{
  "n_layer": 22,
  "d_model": 320,
  "norm_place": "pre",
  "parallel_block": false,
  "init": "normal",
  "optimizer": "adamw",
  "schedule": "wsd",
  "decay_fraction": 0.791,
  "batch_tokens": 32768,
  "train_tokens": 429900000,
  "steps": 13120,
  "dataset": "wikipedia_en"
}
Each number is 128 + 32 x the weight over its row's rms, rounded and kept within 0 to 255. Layers, rows and columns count from 0. Numbers have three digits each. The size before them is the row's rms in percent of the matrix's.

# layer 2 MLP up, 2560x320, rms 0.0529, rows 1357-1400, columns 160-319
094:147056128116156126204144083130112096102126103022117174042130117111167184106119120087171131130217141105098091159127127087132177088189118096160100126130060103143104138141122119147130145102142181132203118118096154135133079117144102138084051120096112153081164108115070172122088105120119117097165151115103133126159125168119198156125146173184157164140120146137154187163111172159121139147161120214165117152118133155159113149145154155094151179140137127072142151106088107169119158113135163
075:154109093167154186153138145146085157133138117125135105095173091152141160150173142105160151110173212137158096138093107144094142116152112085158073129180140086135080139064122134156097138132112146143082147147143174136115080119108092173133103180142172138052152134082153137113123147115194155138163137105159138135140179155102225215116100126121080132155116137093132147182143086110129137125179114139137126167101133144117109163165123202131130191116128202097175116134112137180160201119143148
081:131108124168132191184114139126070172176140062115140136061154087132127099111166086109127132137174159129126097115100087149133223115166079109115154102136122092168057133115061104120094113132101142195161103114142115124152109161185123176146072174108132208077143080115182136135129121087150104140155120164177095114098149187143152168104148089116096153120105158092150124172174121141102148156139164157191140150074139171141069120134124163089094198099132146139138141100088129175116158102130069
068:150082125205140155125145125130093128162157108080140100105111134139130168129179090080154128162164156106145099110067146119116189108112168080140117129175079120089086110103081110122128128154089151147131172121165162094137078164130105171096089150130106167062153115087138161087146111161149137122166152096163144099122167177113109142119134125190114188133131138159125158167145122181111140125137171190147117180112171179143108231144140176073121186148123149099159162153059143154119187120175075
102:149155112170189142151172097080135086121116094100140150118159082166107165191121137125170128116176116119114088138154106126116192132142079138198106116122123123076104145134158113099138180141099139150116189092128144071129110095169085179102096103128095146087133081126103156106098068150112107095125174088195065125117176137113143181103151183193146147097140134095160114173147195126131153147113144134136106144075072129187073128106126204118132160138157167169174120132103120143155130084127150
069:130073097187145148130207141129090123107151081081132199115086115138095125195142089108157142139169133090141115112120153135084159092133106098141126089194133130083116077165108131184107127124071178132139076123125145099119098103135063141092076111082089167110096204098150141140159091140133117149138116114128099106145135168121157129128128189145128151118152133104100156167155134143090142090116160176157103144154118167181108130110132142091165195166148158092219154075104097172108138137178167
095:131073124158170237203114131093108170134162129145158129105128114198151112118140133082152139105151134112082108145161119142127175154135106089136055135167163091138064110135136147149098149168107169212141113138144152074123093094138109130117089162145132142122142126152200168152074128154143104155142167085138131139084137159078143158145146151115122127092115143125138157179106110101138133107114183212161141136169128143117108141145092163045149151110181167120195116125092173143167130091158143
113:121075150128093159130156093133131136124178142128108132079072130111111124084126071090129150144119098085147119092166139105145200078086144091190083159110097155142056081096137189116148083104126152116140108120100140130159115061130131122118084142107104131104090115153124124101069105118117154116148149122077127097069123099121104101127104129093123139128120089133130178105122140106133171136135118171157137102156152142113143136221120149121145206119135124163139110117146110121110101130148194
069:142104095197128184112125117129069132169122074072143178068115107108122148141158112118139110162155139062146131125081093161061179129136149094153133094139095105060103094103095086130102100158112154119106106076123169098154074157146104200118084168131100182043126174089106140128146096152114124126130137105133130103161168170099193125083143124152106165124129122129126135128140146173144128136142130182139128152131149183123115212136151201055123169098146138083168130118089148202146180097169111
113:126065129137187192170125123109161151129193134138194102079136093139133158087146148099165097131133087142089110132103113149128119157114135119171065143108102147168064133154121163121162136141100164181180106143115142090118126098161124119138089122153126095108162115127155100121096101096091134116163098142186089114162099173068095111153137188117171095105153120191129211151167179144203174100094157165120137072152165196146123177104094101102122123147153129103125093141102127168167101108110146
123:178132088125106144137144081115163174116179106119197114090107100135195204185131096144197112110129137166157111116171112132144158089144069138156133120108092109130106125093157073128100153120167155137067087146100140104149099111116119205102132110152078136063108070127082113112065102094102134112142135132113134113083178084137120143111164192175154116125069124103113182124126163148090221119200122168088117188071109118167058144106158137142127140147121108169125125114124116131130148113131125
117:125097141139140151127152140157122109133107077119068148114169097137094093143181111043124152148137143126168101100149123119111167137145118125121154121165088150159101134103069143128134183132135135159078123112146209138127076092167096109092133139132113132087109130160120134057167079079141086157150150112169118135148166066134190123082110140143102151161236113111147120181114086180097154125132164156181116159060128089151092072174158133129131184101091137135125144094146170147097177107195095
114:114093085186186208164165146126089156150163129142112126137181147192153177120120130103133101101105156101131117146096112207123179127179155136150114084109119111187095035132157191070115067140090142162157168133142132097134083060112112138162108194157117107139118111111136127116094136162179135129180045109127126091099127163096144099115127118084078078123156130135162175097128139124153123097081136145155138087102139170161117180160143148059122137136129196173130097117115114160144097157138085
096:124096095159156140188151161095101149103122094081116162074151152117120171147140110078128120123196190087110094173118151124082152141152121162169094160118128089115111126134153107187178165158109146145151102125124091087128119140109119163120104109103115175060144123098162132132075147114171114096182162077181168118108142138140198215114131152106110133088086132080117119169079096177098142136077105187141168126107094159145082123168130143132133145099153148141147163148081109188158118168104129
131:194126075145131133125149090153113200056092173125167085096115147194106110192159069147177172154133152102167096149125179147164114116189117121107104122096132123145116110096105076122153121185130144166098194107181125163199128120172075185116118119145125164079136136098100162193138093140097085094101133167050061090154119119117170126120109127200088165200084189114155095153148122144109153076175127135131078114063102094097074158110163130086136139147172105133142126127096112182123173131124146
068:138121103178143162143145126138109158146142125097114130100151123096145196162159106095157125142151168111194105115056135139090173125126120072139126119183072124116104087124115113173116139140128162125162126102127159136129090120133095164113065163128108150086133164100142161096135107111131111091125137075157128114147129165129196162135091121169101132148149122147113164149097109181112161105139103184171100143121124112121097196141121180060155192148127128115178166117054138177151178117167109
101:121118119136145121146140160199110073136115101113089135141143089072073107148093128091113102094146143109134104094176043045043164147121082157130131146088172095170096165109149109204134133124087217145149064169132114094093068085147130123106116139123134123094152144126199119110075132147196158143182121094120131136114144183123181171097049190105169083103107133130106105188163110127085109173139100178129135142174075190156123140122118146098136133138141130094132104080114123150118140121117069
135:188114058156145150156164139138104159153121091141121185148139138151103146133149159045162156152141174122110118157139098176131129136184131099125123095185160095185110096111172130171139099186044189146130090124114128088116084078132126149137138213124141144138130127126192100087091166133196140115134105102138136082078106186123147178125089145097066086113120114114100160139104124082131135176130154149103106108140119116163137174193129138105131129096164163073099098131110139130161102115146109
111:192123075181165123148173105183111093154104128146168116110144123181157189144143131099186128118156114163154105141120077189117125155161083124166107115133132137208126133129119141126146111165105175176124143077126125068128107140152115170107108186166102105113171108131074161102184141135114159136105095097117103087135106143137116159132084150165119126176112099146141144141120153150108166104134129154121099100099111132175079171151101214029104136176190134162136103147078120154167104095143110
069:174154096132150163121180098169096177151129120061144144113153125178167108168172089106166149102158176088107090131067153086110151092112123085121122148195065124132091089145101103123119117143099175169151162127124160135189057128112099203096081102144105211123164147073141164162133083141125103123144127099110135144129158151107155174132155134179105195160130155127105154139104145174102158108124117149155136161072113118100089106174117206068094196110120142119194119144066119162161172111131139
102:134157102121179143161119124139118101135119138087163131079115124117162117219128147144133105197114105062098112158089126135115086171096119132140134110114183128152122138140147205119072066155107142150143156165189072148107142102101126166107091109103100143116160127084154125134126172182101129135146109084179130152155171135093133134154168143147146165161113087131112120128137161118131094079119169121131129155094173209126148157101154134045109169080125160162106127135038177134110151113141085
108:140081082140176198168170122148169157070164047121067153130100135132138124105125115156099099131102189134119111097106140173126116142145183112187165091210113120163098089088121111129142165170101112115096126115079074137221116130139050120115150157122095157155068088129167112150171062173140117120144112125157155064069147119080140098076141112083131103095199124154110118119134172170110171162118157124127128143128138186152125104121154132127182097131106182149122154128127109176097165131152073
088:154097009138176142162152118163117168108111121079110117115162116140115150171157083101176087107172152106164095098114127144124136129134099127201101073120131057139084119169074078131159158142120124161106117114098109106158090088146073198087115127158140189111154123120171145159111090088106067140139149079101132124094109123115130178112124132141091165125109129150154150120138122221134187149129110187145094138120098156112099131143119182069105151152128113115153121105090095229158148091163163
069:131056107155082125161151164109096105153182058071098151121127091117106166104166092079148153143167150112160113119073117114126167055140152096173118127172105090100070129136079100145133133145122164174174128100149145101147074121111108159114091193150139176082116117086112143115160104136154111101152146098126118083146132152108129173118121122189116167160094135120144144163171109164117140153110137213190097192112147176135110169128150141093154199136137164102159152123081115168109169071178128
116:123075119126181154168150129182115063131131121134093143174144122157111141178164124080135161184091101117144119129128096123134131131124165146110092121175103091125063048104147167127095080138102142140140152122166182131115074057167112096103109155137111090138121193120160154079106090146148136124090122149135052111147172121080121110106134127160121135182215134132146137135147154092098094069094149146140093106144152154171110125119157110078168172091114169108187111114117107146149128106204115
115:129117145119134138109152110111096139123082142082139125131109133139104190139149121050170130184121200098177109150138135098145140081148105072098162047117141107149117113183138082163153095087091179116193087089185136103119123110190136180101122176071136226128100117087115077106115102144076087142133127113153160101143083168086208127128156151133154161137139167114072118152150106152098165063120143137119066120143176129133135108111209120126106123124114095069129151075144110155148125101120169
074:127078096115141193124150124142101168117115161092135150129124139134133163156110099097121066140133137081181107169114156110099109133161168092171142155105149099150119064103126102166115112159108159135089150105105111137132079179154102228066087101134090177060121112115113158113129107075130091129164159117122135089103124163109155149164139133126069189121152159117094168146164131180148164121128182171170141126068138148123111116152116183112150164121118141161177166121079121186171163097117100
078:127150137174115125172167110145076127126132138051146162094127070093158132127144079079134107094154156126108099070132068099114173098169155148144195150132162131129072098166096089109105103135105177147132105121128141123157106102119107167108068121152119178116112142146213114128134133129159115134185106120159121109099178150135120133118093122114109161175109160115069105154104077110110171080125155149211091210120093137162076058067122144108089152130081086141168175087066089150098128111162075
065:160062104152134166155170113116087136116175113072155176087157132121115174150161100099143152182180138086141105115064129121093183111103122118130086132174066117105096109124092101173127146170071165122143126121085134097137075148164104178106089156127084197073151153093083165118133081123103125089139128084144118092131164179122159151106132142146128168104156105092138121164151171154124157127111080186158114144110150184138111197107125132092115139149122144108176169146087135187123132095180131
112:164092155101194147126153125094106117173142114086117140127176102146120166096108100136115173189161149085125095153152165110085155136153143085115158107171101106179033112132151180116103099090132170153142110110109137147111088126131113110106095180090125114127194162145130149102126136136181008066157142138116084154111132124083193114136085120153157172185201165190155104234102119138136102103145129108206127104064119142123142098107161197115144141102179143072151171105129199176099134159150142
067:132083068202129169135131122098087105131103099062122155104098118158106156155158088113131133106145158085133099108079127118078203072129135072173113147179148080093078124141101132155068127114067167127117112137118155098134063137158108159083077167112101148066119187083160153097130093132145106122132139059164145094144164165099201173149118117182088173147123149119173148161153138161136149109133149157181094133164180159128107199141145177061131191146126143117156172131073100164141187103132145
070:147061098179143179137130088162074156138154073090160134088140127106140138121170083076152136163151164100108124107118132124094138096118156065163124125144098112106091108109085107147096122162107160132110092098125173089129097137147096165090072149156107181071131166106150160103144116178141135159159122093128140084160175172133162166108112129165111166149124139128141107148145122169105164135112172192167112157128151178146104188111145172068114198098128141133163150130091153157129213091171092
109:197137101129188113105126108242134070121156064108121110137156114156152151155177090121151101145144187090148111115138146142086107139177141127175103125138138143174150202144150140125110123125114127140108150071088160133120146171121088108098129156150105114153116093126178132109144055150143135107107173103170113137087149130120143130070099143127074140088171149144104132115091086086119140149159193149087088129135050110154149088140088195118128138157135154096148115157132100108100153068118112
099:169094103192122167176160143145099198128146126141186156087089137154136159210151121121171138161138167145138104142123086163153184090142061129108115092136103039140132133112117114164079092134093184181109097090119152123133129123168114162113109226159151118078104164109111102112107117108141126135133102095095128114121161173129174191104126147122139110159093114069092173145139153112060132131162136200112105156103115069185116138125106174115142188153142161125106130089112152149116159112178105
068:135073073186141128160146124138114110164111089034150157070120102100121173146181128080155142172171117097131132124066108103101150117134135097155118109181124106059086126129103127167137141111114176122142115094163162108145080148154104187103100139147092174087124169086095127115105107187121162119150129104140127083140148186108131135120121115142112144125145109126147126158154082165116182132119114177182143167122168153157089219140124174072105200159153147086188138124110123188145172111201113
114:121058118100133153147174146204114144126169089143131105140161105126139140115162136100123146090175118117131140098174132146150122115110195123188109096166137165201077103050157143169089157187150109114111113163106154148123056085128144151106117184104142115116171118148216082097074135153207098164162117118111119056158129143104179147079148156118119102117188141203102129188139105116185144139143138139133132128143110187156105125156099132061167116096141163064120103097148171203186158065097142
070:187103091167158195126161117119107137148132133080127163090127112123181180157144091111144115167181166134143115121086116096100170070134137082165118130148115098101090098157088130127105112145136170174141115142176161074143073163144122173079101120126111181114142145122125165105157110158115119071167173081107125114146135172096145141129113125160132181122119130107146134152120173175078163111101108147213112158086147172111090157157126204034118165130161165074134164150062134176163139089135156
086:127117072139113202176166146106108189132124069065139113105134087111175158113160099080171092088135209119134131094096089119123141134151149112179176102114087092138074096124084140094143094126083161140150134112146122123168125146140101196117107099123108200126146092097170095082178106125131077115174143137188116065113123175110136151151137138127127112117141178120109127133133101195127175161112142109171114118086151173154081083143155154064086152129108155118148119133110078222187143089138090
123:135088133157163156203158185110119134115125087156191182143096134185082145148120167089171165137165169124107113174115139205114147100159108089089149123196188104131130140109126107136174136141113139180129133114107157106122115132122127109153140233133149119121136119143146141109078164181197116137132102104147143085094180160070182165091073127133076098099086117143164189158098150122103123129161121190154158165134127127160108138167104126142150120146200156099129132133128125119178097137123149
091:200127104175165174145220182074113161173130123062193081106129040126150127134097107104196187148129129101090108117163131148148126186086090129105164106136140099163112114083148112125123115100091167152109131142149140092150117098114102166122138199185099127088149096127085118071105134169147087145172137111142111158086110144113143144124074157168150130149138122148157127177069195125133110105149089117137116152114074128172041123149123145114136157073171192160149119114139148190124138121153108
065:186098104178143162149146119116120105093148139070109136110134110142108138139143112063127109151161139104154097137124130129118194102131122082158098125180096101080065104148122082158107126128101155146175130096144153073137099144144100187100088149140122183080132170091111153114119098120122115097132138131119165096145117172106202157111125118186143205155118149130138144171157132133089156142119123144131128158113154158128086228173133204087120229139128167078165176119081134179109193097161134
111:163116074168153154147169170161112125132144138099113115104131055086105153165170036115118177162185130066145115070166118095150142137188151162189138126138120116172087085102130122176095075110107142171145128101113156169149082082109099129066093118186119169112114117167182159057127109097150110095111133157142040117103099096132088106114130141129108108180129136148102148145123144139129126131167139113137042127070118104149110063138157150081110165110127142101113165099135133130095127095129165
122:117125078140143195134130129146106139127180123121150130121192086144162187146147161111116106106106163130153127098110067106066134131157112122148126125184152113169131151120112099100165149176174112155107120117088089105120117190105117100146137165156159163118154133141153104122137136167116136096170121057130191081136186133132158118121099171112087102115063174135084132154138084124166133176132133165143144187164122155196122128088115151112157110159137122100124140048136137125153134104141142
090:157065085137194164163187110173134173106158131096124104059128131180175162132116120137184149086155104050168028105122114126101159123164133103186115102130139111172089089161158135119172145139106168134141079129081089072149116095123077191124115161140086111112151156146146162113119125138104070094178139092096164103142132107125152119107143186173135156145112132125137172179087115123118198122098101155129109149156133200142096118128116160081121166102149142136189133105105119160153134140174166
# layer 2 MLP down (transposed), 2560x320, rms 0.0437, rows 1357-1400, columns 160-319
086:135100119087162114179171156161077159134100124041080112094150094141079129156132113177099165079144120093148074116097136066136116078133144109181127126125101107183115118153174117099114191118131049087141126087072148116130102138123149117129103136117072111135110163149202095111174176098125123104155172114111196124156190163169128163089135069107054111130146151080076147111144119120132130149087139101126107133166130124088103147130162125167117187084136203155123163128083098122194147146114131
087:173132096162126167130126097166093137099134142064168120147128115133118157111143111103171125130141162110138056110072093135118155133168151090150144120158134141101072143105109114109152106158135136165140116139093135113137061144154117139097150204134145165105113126107127174095076143172138126105123123136126141102116154173091146177068070159128096164142123116094148134149153105116083165114137129151164134171126164124135127151194121143124111202102143133128171190107040161160054138077159123
096:124074083175158141151142139126132140113103124123117134120140085086138174141118144076158175187124094127113093090099088105093118112126081096096141118131116155141102112156084140116108155146143138138123099144104169086136078211102130175139109152144076138102136136133100090082105098124114178136211177104145113148139115100123171170111101115133112136131100111109179142137158119098101138146081123161099094132132199161112076150165145112129059184135147131167170182119095151167133134025125118
079:155121102155125144169154124142110146144121108068111129105112117123134168120147105093162123137166124115141056086081144120114163112139114083136121144133120113102070113121097093118149135166109161145148122143130146104139059139158102145096082160118098160097143147104120166103129115144122126105159142132127123117105115159106133156111105139147125180132122144126130123166143116155098151103136140162147104162111159137142111193154131164115110213118115132128143148121038129163094166083157117
113:125143084134092152150135123127170163119149103146125115107167128148100160120091107096143196133125128042152132145108086126108141102133150065146143088135094130123083078196121085129102103202135147140161139159138145108093110134081109188127062151090138137126180102105158145137164134139159190182153074095104138143186125141119139128153097132150130155156122072111081160113087119111092151097104102127118085115109102164106143124120104128139103155083118141107136115136105109171107159101166083
084:153116106132120166136192135126152130108154127105111090099138132113129141135125118061162158130181158130138094096065145133096171109161131105160130133131148156100069170180125119131177146149117137123101113115119105131160087166166083159115046171124116163114135134113133123112087085145162130067156146071129166100134141152079146127086094151150109143125141155080104169177142121133104162152146105163134132132108137142150099168158166119083139193129131126088138154113036109174102145108183160
112:155147120086145137112106110166142117113094175100101154074120140136146159205162134165111106161104123153164097174136098150144162114153105101140128096127149143155098143146094108114100141151132125108112096109126110144094121166146085116139133134082122193081157106159164124194143085103114189131172121113093164123061124129070170141168082114149068168121106186102103123151132122124139181132100145094092057176100159093133157101194140110108062140165192131104142135134101109156125101125119112
108:123182119118172168117142143126143186151029126083132149125124114118129069123107143127109129177157092158085194147106163122115095122099171195184166091096169133136144043094093141071156137083120140023144134091104159171127119107135128084082133071046098128134154075125134140154138136173109101162109106159133105133124140055070086089100082110198157086128154118131107138087179144162128157074100143144162100067129157144110168155091166103113166141127120152112109116180119110131123087113102143
079:171094079169131152145145122133106155127119136070124143086107111116120168124138106113155125138164145096142069084082117133114167123146118067126133115126122123099077118132099093118144124146111156122130131124143158100136068141164086147106106163119097154097124153107120156108128111146105139110150155112127127116129142152097153149101121138156114162130138144118133114166131124163115165100132123165133111139116141136123101200149143173107099210123121129126137136131046132168111172094150114
110:206118140163122144131140170136095139146077147148112131157160115150062074141146108133146051178152140118055147136152112193107124131105125092131198150135132151110147053140151098146159150182114070122161245113193137102118151089106130092095151103135148116153130091108154112132138132172132076223098135083201139127152144099102154115098192140113136178147156133078111117123136094077105130171115133105123118150116063187096134159121169101123104109134125199121100130109111086147107155039233065
114:144106085174155179147138141172145129138177103099129157091114112160163188163148117128143054135145133129141141118144084106178179084150123138202098130158110119146070079103159105100140101228121074159137156126108136080090082105093041150104078107131108123111161120089172154172125091051102140159118102106091097106117158103154150120086134132112082126097157120084147098117150127113144142135139160157165186125104128125120120117124176138118090167122182148139168094094086094160115152069147158
105:103188136133100193140102121162106126122089098162102095113104141109129116169070149081094060134142061224099119077147185170079053109148134137130123106149183193090147132155121147128101094169089124077157132114160133170150107146113101105104113120106160104140101150111102166129179113113155181116071137222147127109151175129111085128105171088125129165167114107116108108115132087131118065106088151168147160167091122095163116125163101140121163062135137085111121112159106162068127110137101097
099:171140075130077166043134129101127109136121126133162113176197152134134072149116104163180091182149115092133089131110085132112154073110172140057078152092142166135152176113088127143145184113127129068105124082180147150161165124163100167133105099140174148100106081095109125136147190100143132091140184166064117118152163110107134056104119127144114180116103111148162088082131072192124106150165147140084108176163158150138085140136092150104095179089160081161142143130148190121114111163205082
109:138091121089160143138096124109113111161148100066107158142105069147123172101148112082124129127095124123171083136089103204097083127175183083152099127158089150145082159134155145102094148160205103161121094149125176113137105149140122134150112126148117171096108127135095128132153134128126172120199130097152107080136147181099124134138137172089083118108153120105154099107168194060152130138123125139173087125143167053130094122181104112180157196173136198143159103106075142137103060155143118
136:109119137172172140121115084093054157102093120115115179115148093158134145100140073080131152121146148202127106112143225172183139079117156121039143179087134167137154115086088072092178113106139123160163183109180171131183082117143077149133103128153116119124148147118047161170150108103117124149148110138147096145167163098145125133172116122206119160158087169119127109149158090099160123084083157177127137125063119157101103142076152128141175119159083137119135119060110136177168092134123143
076:167112101177126169162148151126118153131143127076101133102125108113128168129128119075151144128158145118153049073063102145109160122144104049157126125153140152124087160114107111111156126135133144137135130123117148148149086111169083148116087153129119144102109139112115174106140124139139144103155162140130123076130149179120153156097094140155123163125158140153143120162119135162106154118120126160146111139144157118145104192153137167096145220136130124136137154111039161149111153114120111
109:097111097154101131094142139078091149126101165153122123156123147161104099108118164144145043143144080113048149155110181175157102117143134116163191113152153186087117089107104102113170131156186112094133145123104150155125137127139135126095161084089087125136117137131130125096131133147149114137056076185203130139121122099145143108092174080118044144134117079135110093119162165143155101149076142110108108155171128084133122111068086109127095170159102066187128155135127116079096125159113113
130:103138153178045168089110121112169134158151175155089074137104115150131102107082094160116145133079115131148126099128106141169109163092147119133064119108095136167073124110123132083116099084126153144051105134114119140124118110140185100125188078090092106105113091131124136172105067117138104168155184102104140144099116123134084175117103121126134176120144146106148098105059135094199143182130123130131140134095172117115156138141092114162195189138080091077166099167143190075151126179145176
109:133167045134165152158132089139168103167061108144113159100109140193126172089113120135139069142158050183121059093111166134128107114122161071178107087093156094158135110099128141142167125130131091177109130151110140074144069125103100084107107167117128141151124139148121152113140170126140116066156141106151102102146107185085124121123128164131119139179115143079149138147142118161136158121147071122192073150102174110105088119123114180068117171108153161102104142091119092099098120095081090
077:163104071138154172168172141160101143158148128063091127099129143141157165097164060086132143131198117132136070102075126120123158122143119102144150118149138108142054140163079082102112141154111146141123143131115114105161024125170102149062070172137106180136138124133125172103104105128129139100140154110122157091098140172103144167137087126163142159112097109121098146135132124147091160145143129160175159160132147148133133166167152176109114194105142172152153135123010123152099193072117137
073:179129152109163147155154092100156204092090121136113112143082138116114060175144136144165164053173170169110152114124139217186125112180173195097146141148113057100126173147067124092126150164139108153122112146227140131121123031172084112152127116149135110174079166090160112150129124160129121107062149091154115137134100113173177143160097081163134081166122103176172098143175095094158103121117179156118072122072135135167159154148137154121135198136126190131124136073211183160103145104128092
119:106097137154087072097143165107091128204120210104121161079125119102123098083127176138083119153133044103143168167088140077189128130120128175113115139116174104097170150133152176132119113134131134083166105120173146129072160137171255127121083168142143115093133122128109135155095149106110125139128108165119132124153091172151137142154130120210128168123112146166139098118099101096083082147062071173131131106133146073101093139090117106181092206089078133113124108139148153099154147120139126
094:117089130044115138168157111088134137161139110111069093042123134121125140200106142107104138144166062091101137097095155124118150086148135065147138119096135106142069121125088129098081142122097133106070166159146154141081050162125176159094117121090047135084103087182134110075145149108046106130198136068130176128125099133099157132175117127121089138174184086129158101173095126087138145134119094106179124127205166104158105145128133156115152156117142131118141117124087107157117109127126142
079:163102080154104142180162160118100152139133106053120143090127090128131176108136124100163136129155143107151046093086108110128158100151112082144117138141132107121071132128107091129153125153105169157132127119135131115159041146160101154113101165122112144092133112117096153105103101146118129125152174132129095118114117158120137155112102143172125172142138128118132139173126109159094166108127136168145098173125151133145104152162147147091118228114135118126142162133061121158112163086146144
101:138130141115126173127124045083091132125151133080118146135116104093076112129155127137155118125090090146111145079113056129182118093160068113103121156071132111084118145147129080184071140123158110133125137176148109156163115141095107133064131108148092113150151177125081123203106102086085133102106147112174131156151146131159133116139112165203082173158198170119132122055135122171102136121184072099149164146164151089124094118174146226085093112152133067159120133110125133113084102147093132
114:122141163145150058173144049155117098157174121157090110131097126123116142116075132160162092126189217137106157138125129141161191089123169113151090109107131080139079199098178109129102141129100128117152148164068146122099119089086144125067146154133124146086228124128119087093164137115094140068121120138118072109117155148093136065115114097108148171148120111121125093097145126128188078138074140178178146085139119104178135165098086134102149170121133109093113125168109113124139110109107170
089:157105044122146152120146117104076163143108131057096156108082132143142172131115103081137092179139165132122074135115096140161146118118135117142131115105158120188074131125106124134132141151125151190114125110141158120177062155181103177131111180104118162135126136098094153152160107132110086120176147108127117088106131170136137145175103144142124145113169127086123123158156123138119157168124117158139131121126116114128138166140143162064144200127131158120144172122040099189109180114141123
088:144089091104141154152182106115109152148136107094130125118163127132111192106181115084134168126219058089145147087059137143185081051120142142113139110067176144083070101135115109123161146144090120145079138122100155093177105133115087142138086154099091178133137113101128108168105051162134122118172133081147114118128108132132117136114098164162094171119121179122100072123147126133063182103144159092180066169157159164135092113115168119149071195115140139151152141108000140125078135071146140
080:154100079155119164144178128125114136119124133064128121092122107110124185110136112095156146138166136128147047086068121129109178106152112075133133129153132143105094127121099090117149129148125150121125119122110145097156076142142098157111093151133103178124122141103111145113126103143113141096152143110130128104128147155111133138120100132130126159132138139115137133176149147151110166095127124158165111136130157131111114174150153138099117216108105128114147155135024111172118132089159132
107:142157153090155088106159145135116139082120139109117134112109141122072123067108183126087144133141086118150115140119132110083123129119121150116139172147118095165120156146167181094093129093107127112174117124071169129122099100149130132102131111037128135087199098110084090094141132107142106133185118165102155138188112095108113145127139132171150109164156166110142122099083190068119062142176169095118138091092167116111046102118135108125117158108147182113152124112153146157131147218165138
081:166097095178136156150155134123105135119111120059128127105108111117121176129140116097163150121158131122132057103078141123116177106153098070155143121114124119096081126143109117125144139147098163145137125119127121113155071158164084150118068180124111156115128148111139141087121100134121140107160147111129134115132134146120151153114113141161115148137144141095116133164131121149111161113126127182170097133122166113148114178173136149082118222140129138114143157117044111179103145100157119
081:156094088156152152150156119136115139121122122083131131115110101113127173126131093103154141145161131123144067089084123122116150126137115080128132129123121115106086106121097105125150138145120164135122128106135164087144064142155095152098093163121101165110123142115128153096133118148124142113144147113118122117126129161099143151097122144132120170140136123131151125168133121175111168116119132164147100144115169151127097183146137157109101228138121134119140141124029126161099169092149111
101:161124100124175118141135079122115149129131121145150161130144136159132175120146143147133112075158156148124132163105144099186089079110107153146134113126170113213206138091136122103171127179147121142182141080127153107154222160088068147149128075146108131143150070106130095129135157176115138099040099169123143105190106155112109074164095139116140164156165090164111159089124134117124110150128117162111213158053161073123180149185106173152175123136152125097150108108151110075110137172070125
104:131063155132181147138161096132094129164132189127127126088129133149129100135131120080119126143141119112111087110038099126102107071154061112133093096136097146128059142113152148126098135154128142151156090147075114093128124147104115103131117154135123101079117122108081111089155062130115128102152113082095165143142136169094126106140066081107161144099108192171135137180174117151096170164076123157135150138133121175134099137139112166085112187172120094103105103149086154164108171048142130
079:153107087152136155166152129124121149146115111073126134102120111120114161113149114094161131126153123117146063092054115127107159102155127068141131130140136116104094127118095102114160128127111169130128117122142140112142057150156104157095090160130110157103127156104117152117111111147122157110166150115130119114118130183101141147101095141144123164143144148107138109177137118156106149107140128145155117137118163119124103178147134152108115234124109121125149135123036120195111144081151124
111:096118136112129135052082116165193125177085141130107132087155100144122088090192151176159098102200075144140146117158084169096081152129108157126072189123095111098154148087107155167177092076159167106074124144122129139034099102155151166107090179161127102153150112156125121192230141096097129103146128102066115105108091143153104163127154121150185131190124125156111080145163167128158141140061105167145129107163142137120104140133085090137207139087140168164165128135145168125165141094147161
074:145091093155139146150139138103132165135098123063088124090103101136130166120137097085154166124183135159123045111066110143125179117134116116160124126180145105120100152136072115093138117190091160157134126126138135123135083152143072149103076177111106167136124158130121148130102114115087134102157143122100096108132144153105152132153110138141138152130133152136128127151126119130102174122137133142152127177093164119160118159164138142090146216121110147134155151129046103168118145100118134
085:158118086077195166115138070105150114086056114138145152120140173145127142139174087111135117120120148107137132139128114146144070119108115155097115110117084172161105059144204121143101145111096140174112156102132174153150117110127142152064133091123135105155114103167107145102129177151135059129139167105171126125129103132073143125078156113173086161107092115158146163129103121125073154131076111140120061139181126121136177108129173176108128139175114127172149162145120161111144119122063149
119:152147122195153126130194119139149119111107114122131088138143101142176159114052037166136140117126035124079159095124138124182156126108151125145131120119062152146134121159129124115147104106129147112092148095054075132190123125088125135140136091083079025112160139139139114185151141091072091146124117111138115146081118081149152096149168121106168163141133081113129065125089113090142084113145109064128138095091122102136114130083135125082185152161090105143112081158122116135165114094135115
106:163095101127159140186172105095097091117144181159144143163166129197150158105148070081117189158176133094147079066103137154153133190187119107155147113137148084140095125122083103131153058123103137169124139108129127132179079089084111131032086155177096149089117159148126147110140144202084109108156187085127122113089145150120053107155117140117132128162149110144117093127142052156064161187133120159145133137132124139141140166152096146144138180161176176158115158176070156136108151129140127
079:158111063136127154165164133129108124134119128066105129103125119128140165108131101067133120138149134111115054090079124112107185112143121079134110122149147108139081144161099090120131144167107170124131131134130124094139069133180107138100106170121113160127131146103141167106151096143107138097169150117135126096131131188121131152116099143150085144134139140092135114148185142162100149086146112173141102151120143119110120159166126150104102218121140137114164141117034131186107169082135135
098:119077143137100167111133152123132095154128096107060145142145085108122117102043089102133114151167105113106084132157147087140137135106168152137133093160103070094103105103159123162114158107108159081084162091073096096139053061149088074115095112092221133149150166163132130116107111119153174101111099139134133163111099110117106145137099175086145126115127095118124154153122143089172113067196121156113123097153101120113135098096148102132118131091137181081174174124051086070064185153139103
107:093183127120072083187094075119148168179150142119164145120147176134112104115114090166148071129099079190158155124121131091143102135132154122110153113128078149101084117166104126121083146120115138121181150167136115101184090129110090218113158219106123174091122156121070119094103092089175087082138158174139194144123112105129142139088119060184137119149128108104127078128083119118086134133137144165150135038110146105175125098190133095159144146149088152108140161178112191107130165151153152
097:116153111118068111155191108107115126138106109114121114134099118147176162097159121074177162122179138128092129065132117178126118097127115128121120103152166095152091176151090111160208104121145121168129148157164147119186078119129079125107095168112137128148119161135094147133123087144063104098157151161132085138156120148105121107144126186143141124132140184120151149170140111119125155083134157101156098164100189127141077126180113134065155166103108185093148160109037084160095130105085097